Part of a small language model's weights.
Architecture: LayerNorm before each block, biases, tied embeddings.
Training: a variant of SOAP for these matrices, 125M tokens, 5279 steps.
Each number is 50 + 10 x the weight over its row's rms, rounded and kept within 0 to 99. Layers, rows and columns count from 0. The size before them is the row's rms in percent of the matrix's.

# layer 3 attention output (transposed), 128x160, rms 0.137, rows 25-34, columns 0-159
095:59 41 42 43 41 63 63 40 56 34 40 33 43 60 53 72 62 50 37 51 49 32 60 65 36 38 52 56 46 42 61 49 65 55 36 57 46 54 37 32 47 38 59 57 58 38 41 32 51 47 65 69 46 45 63 58 44 49 49 58 53 33 60 61 55 39 48 61 36 41 44 36 41 48 49 64 35 53 46 51 60 48 49 51 50 56 68 48 58 36 58 47 56 46 46 66 51 41 43 56 65 56 41 31 37 44 45 51 55 45 54 51 60 47 42 50 40 54 52 48 52 56 30 47 55 52 33 42 60 47 54 42 63 64 43 43 69 18 62 55 55 60 61 61 46 49 42 59 64 43 47 41 42 67 53 72 42 38 41 44
103:66 51 44 57 61 76 43 52 36 53 50 55 68 70 62 55 50 55 56 59 55 51 60 50 47 38 61 37 53 57 43 36 19 54 35 35 45 46 55 61 52 44 37 40 51 48 53 38 52 53 45 52 46 66 27 48 46 40 59 52 57 59 50 37 51 39 52 46 47 63 58 59 41 68 51 65 55 58 51 45 58 57 42 55 48 54 43 51 59 75 46 42 59 54 36 45 51 57 57 46 47 48 21 41 33 60 46 31 57 56 61 39 56 47 49 58 49 44 51 56 53 41 49 30 58 51 48 48 40 63 61 51 66 50 61 33 49 36 43 59 53 49 59 65 48 33 47 65 48 37 40 33 70 52 32 48 46 49 46 35
099:58 62 51 43 52 47 63 44 35 58 47 56 31 68 43 56 72 62 48 51 50 47 69 37 47 63 64 42 54 60 55 51 65 42 58 43 39 53 62 52 54 40 63 56 36 32 68 62 53 52 51 41 31 58 60 40 44 39 46 47 58 42 58 59 37 43 36 59 41 50 56 32 61 39 46 52 36 57 52 57 45 53 37 55 40 51 51 44 38 58 34 70 81 48 43 31 54 62 34 53 51 57 47 49 50 54 48 48 43 63 45 41 59 53 49 62 41 66 47 34 41 54 48 54 46 54 45 63 40 54 53 43 79 49 43 53 53 50 69 60 46 60 55 57 52 59 45 60 41 54 58 51 40 44 52 69 44 52 34 70
109:48 63 55 66 63 52 49 62 43 61 56 58 36 48 44 40 61 51 41 39 53 57 53 38 38 59 32 50 43 61 54 68 72 75 32 62 78 53 39 56 39 70 53 45 56 52 50 48 51 46 51 57 62 42 44 48 54 64 63 41 62 64 53 44 37 44 43 56 39 50 46 41 58 48 56 49 54 38 70 48 58 58 45 42 57 63 40 51 63 47 47 54 59 79 52 50 65 45 49 54 52 44 52 47 43 49 52 46 34 50 71 51 68 36 40 32 62 42 58 47 53 47 49 43 60 29 67 55 66 46 55 50 40 52 57 48 64 41 40 41 44 73 51 58 56 46 35 42 41 53 48 48 41 60 38 48 46 47 67 52
093:33 39 55 55 38 44 45 48 67 39 54 41 24 35 42 38 50 50 59 61 51 49 43 49 58 57 47 37 46 48 65 56 48 24 34 61 55 36 67 69 40 52 59 41 63 56 54 67 55 59 32 42 52 46 59 53 59 48 64 69 64 40 71 50 63 60 59 46 61 42 60 58 50 51 50 45 42 47 61 45 47 36 51 57 51 60 41 50 53 52 44 52 84 61 34 46 55 46 31 55 47 45 55 44 71 51 44 64 76 64 40 52 43 63 62 46 40 50 49 58 62 46 46 48 54 44 61 63 62 54 48 52 30 44 31 55 49 47 48 41 43 58 56 38 48 56 49 39 52 55 43 57 43 40 41 41 46 45 49 57
105:28 39 59 37 60 55 51 48 50 53 43 50 50 54 42 52 34 41 61 42 54 66 57 46 53 38 40 50 48 47 51 52 68 30 37 37 25 42 44 46 50 62 56 59 43 52 47 54 56 55 66 58 57 70 50 60 42 52 53 52 44 58 59 37 68 46 40 45 48 47 70 45 61 49 40 54 54 53 61 38 53 71 45 46 56 48 55 69 58 58 44 64 64 51 63 44 47 44 43 50 52 58 36 56 54 46 52 78 43 54 52 35 54 52 66 31 58 61 44 64 49 59 57 47 46 62 61 54 47 51 38 36 45 49 25 50 73 58 28 55 49 46 34 53 48 21 52 34 49 62 59 58 47 41 62 46 54 47 38 51
108:57 60 59 53 50 50 61 71 49 55 42 42 61 39 39 70 56 64 49 52 50 47 56 70 59 50 57 63 50 38 59 60 51 43 49 41 36 58 53 59 43 55 46 46 70 51 47 51 57 66 62 58 45 62 53 48 62 62 57 62 53 43 46 66 66 57 62 29 61 62 41 46 39 52 52 59 35 50 44 49 61 33 45 55 44 63 51 40 67 40 42 56 57 43 36 47 51 43 52 55 19 37 44 50 56 52 35 47 58 45 68 46 69 49 59 59 50 53 58 62 75 61 69 55 51 68 46 42 52 45 46 49 44 48 45 56 69 41 52 56 50 61 56 72 51 43 41 44 43 50 33 54 47 60 35 31 56 39 61 62
111:51 64 38 68 53 42 37 49 37 34 36 43 40 44 67 56 54 49 47 57 58 56 33 57 37 34 40 47 52 62 40 44 46 44 37 52 43 55 48 35 39 56 68 54 36 62 44 63 56 57 44 53 48 31 40 54 45 51 55 66 69 53 72 59 55 46 39 33 62 49 49 27 35 39 46 40 52 35 42 39 53 49 51 53 50 44 45 33 53 35 48 53 63 55 42 55 41 51 43 55 54 50 48 33 53 51 40 49 54 53 33 60 37 48 42 23 56 60 59 47 57 45 41 35 42 48 61 44 39 58 59 50 55 69 57 49 45 32 49 26 23 47 55 49 45 43 50 54 43 56 58 46 28 67 49 55 62 55 40 47
100:30 47 45 50 50 59 43 58 67 61 41 53 42 63 55 56 55 47 53 51 38 78 43 65 62 40 32 49 58 34 49 33 36 50 42 34 64 51 46 62 49 56 38 47 62 45 62 58 63 40 55 45 50 41 54 43 41 45 62 51 43 59 43 47 51 48 47 55 63 49 43 50 55 43 56 67 54 48 61 58 40 42 45 52 44 38 53 55 71 52 50 34 54 58 38 65 69 74 37 44 45 56 60 61 39 58 38 35 47 53 30 30 38 43 49 72 46 49 47 27 42 46 60 42 45 45 47 59 63 45 63 39 41 44 63 41 31 55 56 55 49 60 39 30 39 54 58 57 66 54 48 59 60 65 50 51 49 54 41 51
106:54 49 62 48 40 65 59 54 51 49 62 61 54 49 56 45 55 58 47 41 42 55 56 41 49 42 47 48 45 52 30 43 46 55 43 36 31 44 53 43 62 46 59 44 30 36 50 45 47 45 30 39 49 61 43 35 56 46 54 49 71 52 54 59 39 44 41 60 51 58 59 56 49 58 36 50 62 39 43 49 77 48 52 41 10 67 62 49 48 44 47 49 46 43 41 67 46 62 49 60 40 50 71 38 49 50 56 54 43 39 71 62 51 61 60 66 61 38 58 53 61 69 67 40 44 51 55 50 54 55 39 55 51 51 65 42 54 49 54 65 62 40 56 47 64 49 52 69 65 52 56 36 71 50 38 48 47 48 34 46
# layer 3 attention value, 128x160, rms 0.163, rows 26-35, columns 0-159
099:49 60 47 45 46 32 60 47 68 45 57 59 44 50 27 52 60 43 38 47 52 40 33 47 43 42 37 76 42 25 52 45 69 43 70 58 64 62 38 39 58 55 50 62 51 34 38 56 49 57 55 42 62 40 65 48 42 49 45 42 42 59 61 57 59 57 57 52 44 40 54 38 50 35 50 27 47 45 54 46 51 58 56 50 57 37 59 52 40 40 59 62 43 43 57 54 51 30 38 64 47 59 78 57 72 37 50 56 51 51 59 58 52 61 34 40 42 60 55 54 40 54 54 41 57 41 55 46 50 49 45 51 46 40 50 51 39 61 70 38 54 20 43 42 57 57 51 56 46 67 58 59 32 56 49 49 55 42 48 55
095:44 45 58 57 51 47 40 48 47 51 63 32 62 43 54 49 42 36 46 60 40 62 41 53 52 27 31 56 82 47 30 48 69 52 41 48 44 42 45 49 62 40 52 44 49 63 42 61 34 44 58 55 63 42 41 54 62 49 49 53 38 66 43 55 69 54 51 40 65 42 51 61 60 74 45 53 49 27 56 44 53 46 63 59 49 43 50 65 36 39 60 41 26 47 49 45 44 50 58 34 44 51 53 45 38 47 38 51 67 49 58 59 49 75 47 47 63 39 56 50 46 64 51 39 42 55 57 37 60 43 48 52 33 55 52 32 50 67 47 50 52 63 53 38 45 65 49 49 59 53 59 59 58 44 50 29 55 55 60 38
099:50 38 45 38 56 44 45 25 57 39 50 55 63 57 54 58 43 53 66 52 33 43 40 51 57 62 61 51 55 62 59 58 31 26 45 40 50 57 43 49 64 44 50 61 30 55 51 50 31 60 58 39 64 60 71 61 51 47 44 64 33 45 54 40 22 61 46 61 49 44 44 62 50 54 54 49 29 53 45 59 27 32 44 54 40 39 56 48 51 48 44 53 45 66 54 49 45 58 65 44 54 53 39 49 54 41 54 57 53 55 44 46 35 63 59 70 49 52 46 58 47 61 56 51 47 68 43 58 48 64 61 54 42 48 48 53 36 44 49 52 72 33 67 58 55 58 59 65 60 51 52 62 38 47 58 61 65 59 35 46
095:58 60 43 45 51 58 58 37 22 38 59 46 45 80 76 57 51 54 53 33 43 49 45 55 45 51 53 54 61 36 47 46 46 47 46 68 56 65 53 38 48 64 55 59 38 40 38 29 33 49 57 58 44 47 36 43 48 54 42 43 51 34 49 58 45 45 56 61 42 63 39 59 45 44 49 52 55 55 43 61 51 56 58 35 33 50 48 55 67 39 64 53 27 56 71 54 40 65 60 38 65 53 48 58 37 56 51 30 37 35 57 41 62 38 44 50 60 57 51 53 31 47 57 40 52 42 46 38 52 56 49 39 55 48 59 39 52 56 42 59 50 59 66 57 61 26 60 51 47 37 55 49 55 60 55 53 49 60 56 66
105:69 56 46 59 43 50 39 55 47 42 52 46 41 50 54 55 56 48 29 50 51 52 26 37 50 51 63 54 74 50 68 56 26 46 45 51 49 44 46 45 64 46 45 46 47 44 46 44 38 56 55 63 49 45 49 55 45 54 60 38 55 43 32 52 42 45 53 52 44 38 34 60 52 47 55 50 63 46 35 53 50 30 69 50 30 39 42 36 56 59 59 39 37 45 41 51 51 50 49 48 54 53 56 53 44 37 56 26 48 45 55 59 46 39 40 65 52 36 38 45 57 41 29 48 42 50 65 52 62 45 60 46 54 30 75 61 33 62 63 45 49 64 40 66 74 62 30 54 54 50 51 32 53 40 51 44 58 44 54 62
108:54 50 51 36 46 71 47 47 58 39 54 58 51 55 66 37 59 43 46 58 32 44 44 28 62 42 52 58 59 52 41 60 45 63 35 55 52 33 59 50 50 39 54 58 50 53 35 49 47 33 34 62 31 47 73 55 53 30 60 37 47 49 68 51 48 45 43 68 44 58 63 67 63 37 53 39 46 56 44 48 44 63 55 55 47 42 54 51 54 45 48 44 36 45 46 38 44 77 37 44 56 67 55 60 46 51 50 50 58 64 36 64 36 53 50 39 55 55 48 44 45 40 41 40 29 42 55 42 75 50 42 47 79 38 62 42 57 50 55 47 35 46 54 40 47 35 40 49 52 50 51 48 66 55 48 65 41 45 52 37
103:63 39 65 27 41 43 52 60 70 58 58 58 45 57 38 67 48 56 41 41 44 49 68 63 50 69 52 51 43 49 47 46 40 62 52 44 53 43 42 52 55 53 36 47 49 50 47 35 37 53 33 45 45 68 51 37 62 48 51 32 45 39 50 42 49 49 70 57 47 54 53 66 52 42 58 47 46 44 35 55 51 42 59 54 51 53 50 67 52 51 54 49 33 47 63 38 52 50 44 42 57 29 62 65 24 48 53 51 48 47 64 43 66 51 57 50 50 50 51 52 32 51 48 53 64 61 46 55 50 52 29 39 43 56 48 49 62 77 49 75 65 60 47 39 68 58 56 33 63 38 40 68 47 51 52 31 46 40 43 61
099:57 43 58 49 55 26 56 54 50 40 55 51 63 42 61 41 47 51 55 48 64 44 64 42 55 48 57 45 35 46 47 62 73 43 65 48 37 61 54 40 31 62 49 51 25 40 19 37 44 52 63 45 56 44 36 52 54 47 36 48 62 39 60 52 49 46 57 45 49 42 45 30 52 63 55 33 47 68 43 50 64 51 47 39 67 43 62 31 46 54 46 44 42 52 63 47 33 32 44 46 57 59 46 40 50 52 68 57 56 54 47 66 62 60 52 43 52 43 49 56 58 67 53 57 55 59 56 28 48 55 37 60 58 41 45 57 44 49 41 55 52 49 53 61 54 52 61 36 45 53 58 23 46 37 49 38 55 52 51 77
098:47 49 31 23 53 37 49 59 49 53 46 38 50 54 48 57 38 59 32 54 64 45 43 44 57 50 53 58 53 38 49 44 53 48 62 73 58 39 43 57 42 45 53 51 67 61 48 68 52 44 73 56 48 54 48 63 51 31 47 56 41 46 51 61 81 66 53 31 65 51 49 59 55 43 65 54 47 57 58 41 44 58 69 49 77 45 48 55 52 35 37 54 62 63 49 58 44 47 61 48 57 44 47 62 61 48 48 39 61 55 43 28 52 59 34 45 25 65 49 51 48 41 49 40 48 60 46 53 48 32 49 38 60 42 38 54 41 58 50 56 33 58 46 47 43 56 58 35 45 51 35 54 32 42 48 54 43 52 63 40
098:30 62 76 66 42 42 49 46 23 63 49 34 44 43 52 63 44 39 66 43 65 35 32 50 52 50 58 51 62 43 43 34 48 48 59 52 55 59 55 40 63 33 53 53 40 52 46 49 43 40 44 54 52 42 41 55 44 56 67 65 59 58 54 60 48 54 41 54 44 55 52 59 49 58 39 35 37 50 60 52 53 49 43 46 44 43 48 25 66 50 47 55 42 43 55 51 56 29 47 53 48 44 61 22 50 55 42 57 29 36 58 51 46 41 46 54 70 54 63 56 31 56 56 67 47 43 43 34 55 56 60 52 37 54 59 44 44 59 41 65 35 52 56 43 57 23 31 54 62 55 49 55 58 45 43 55 55 51 49 53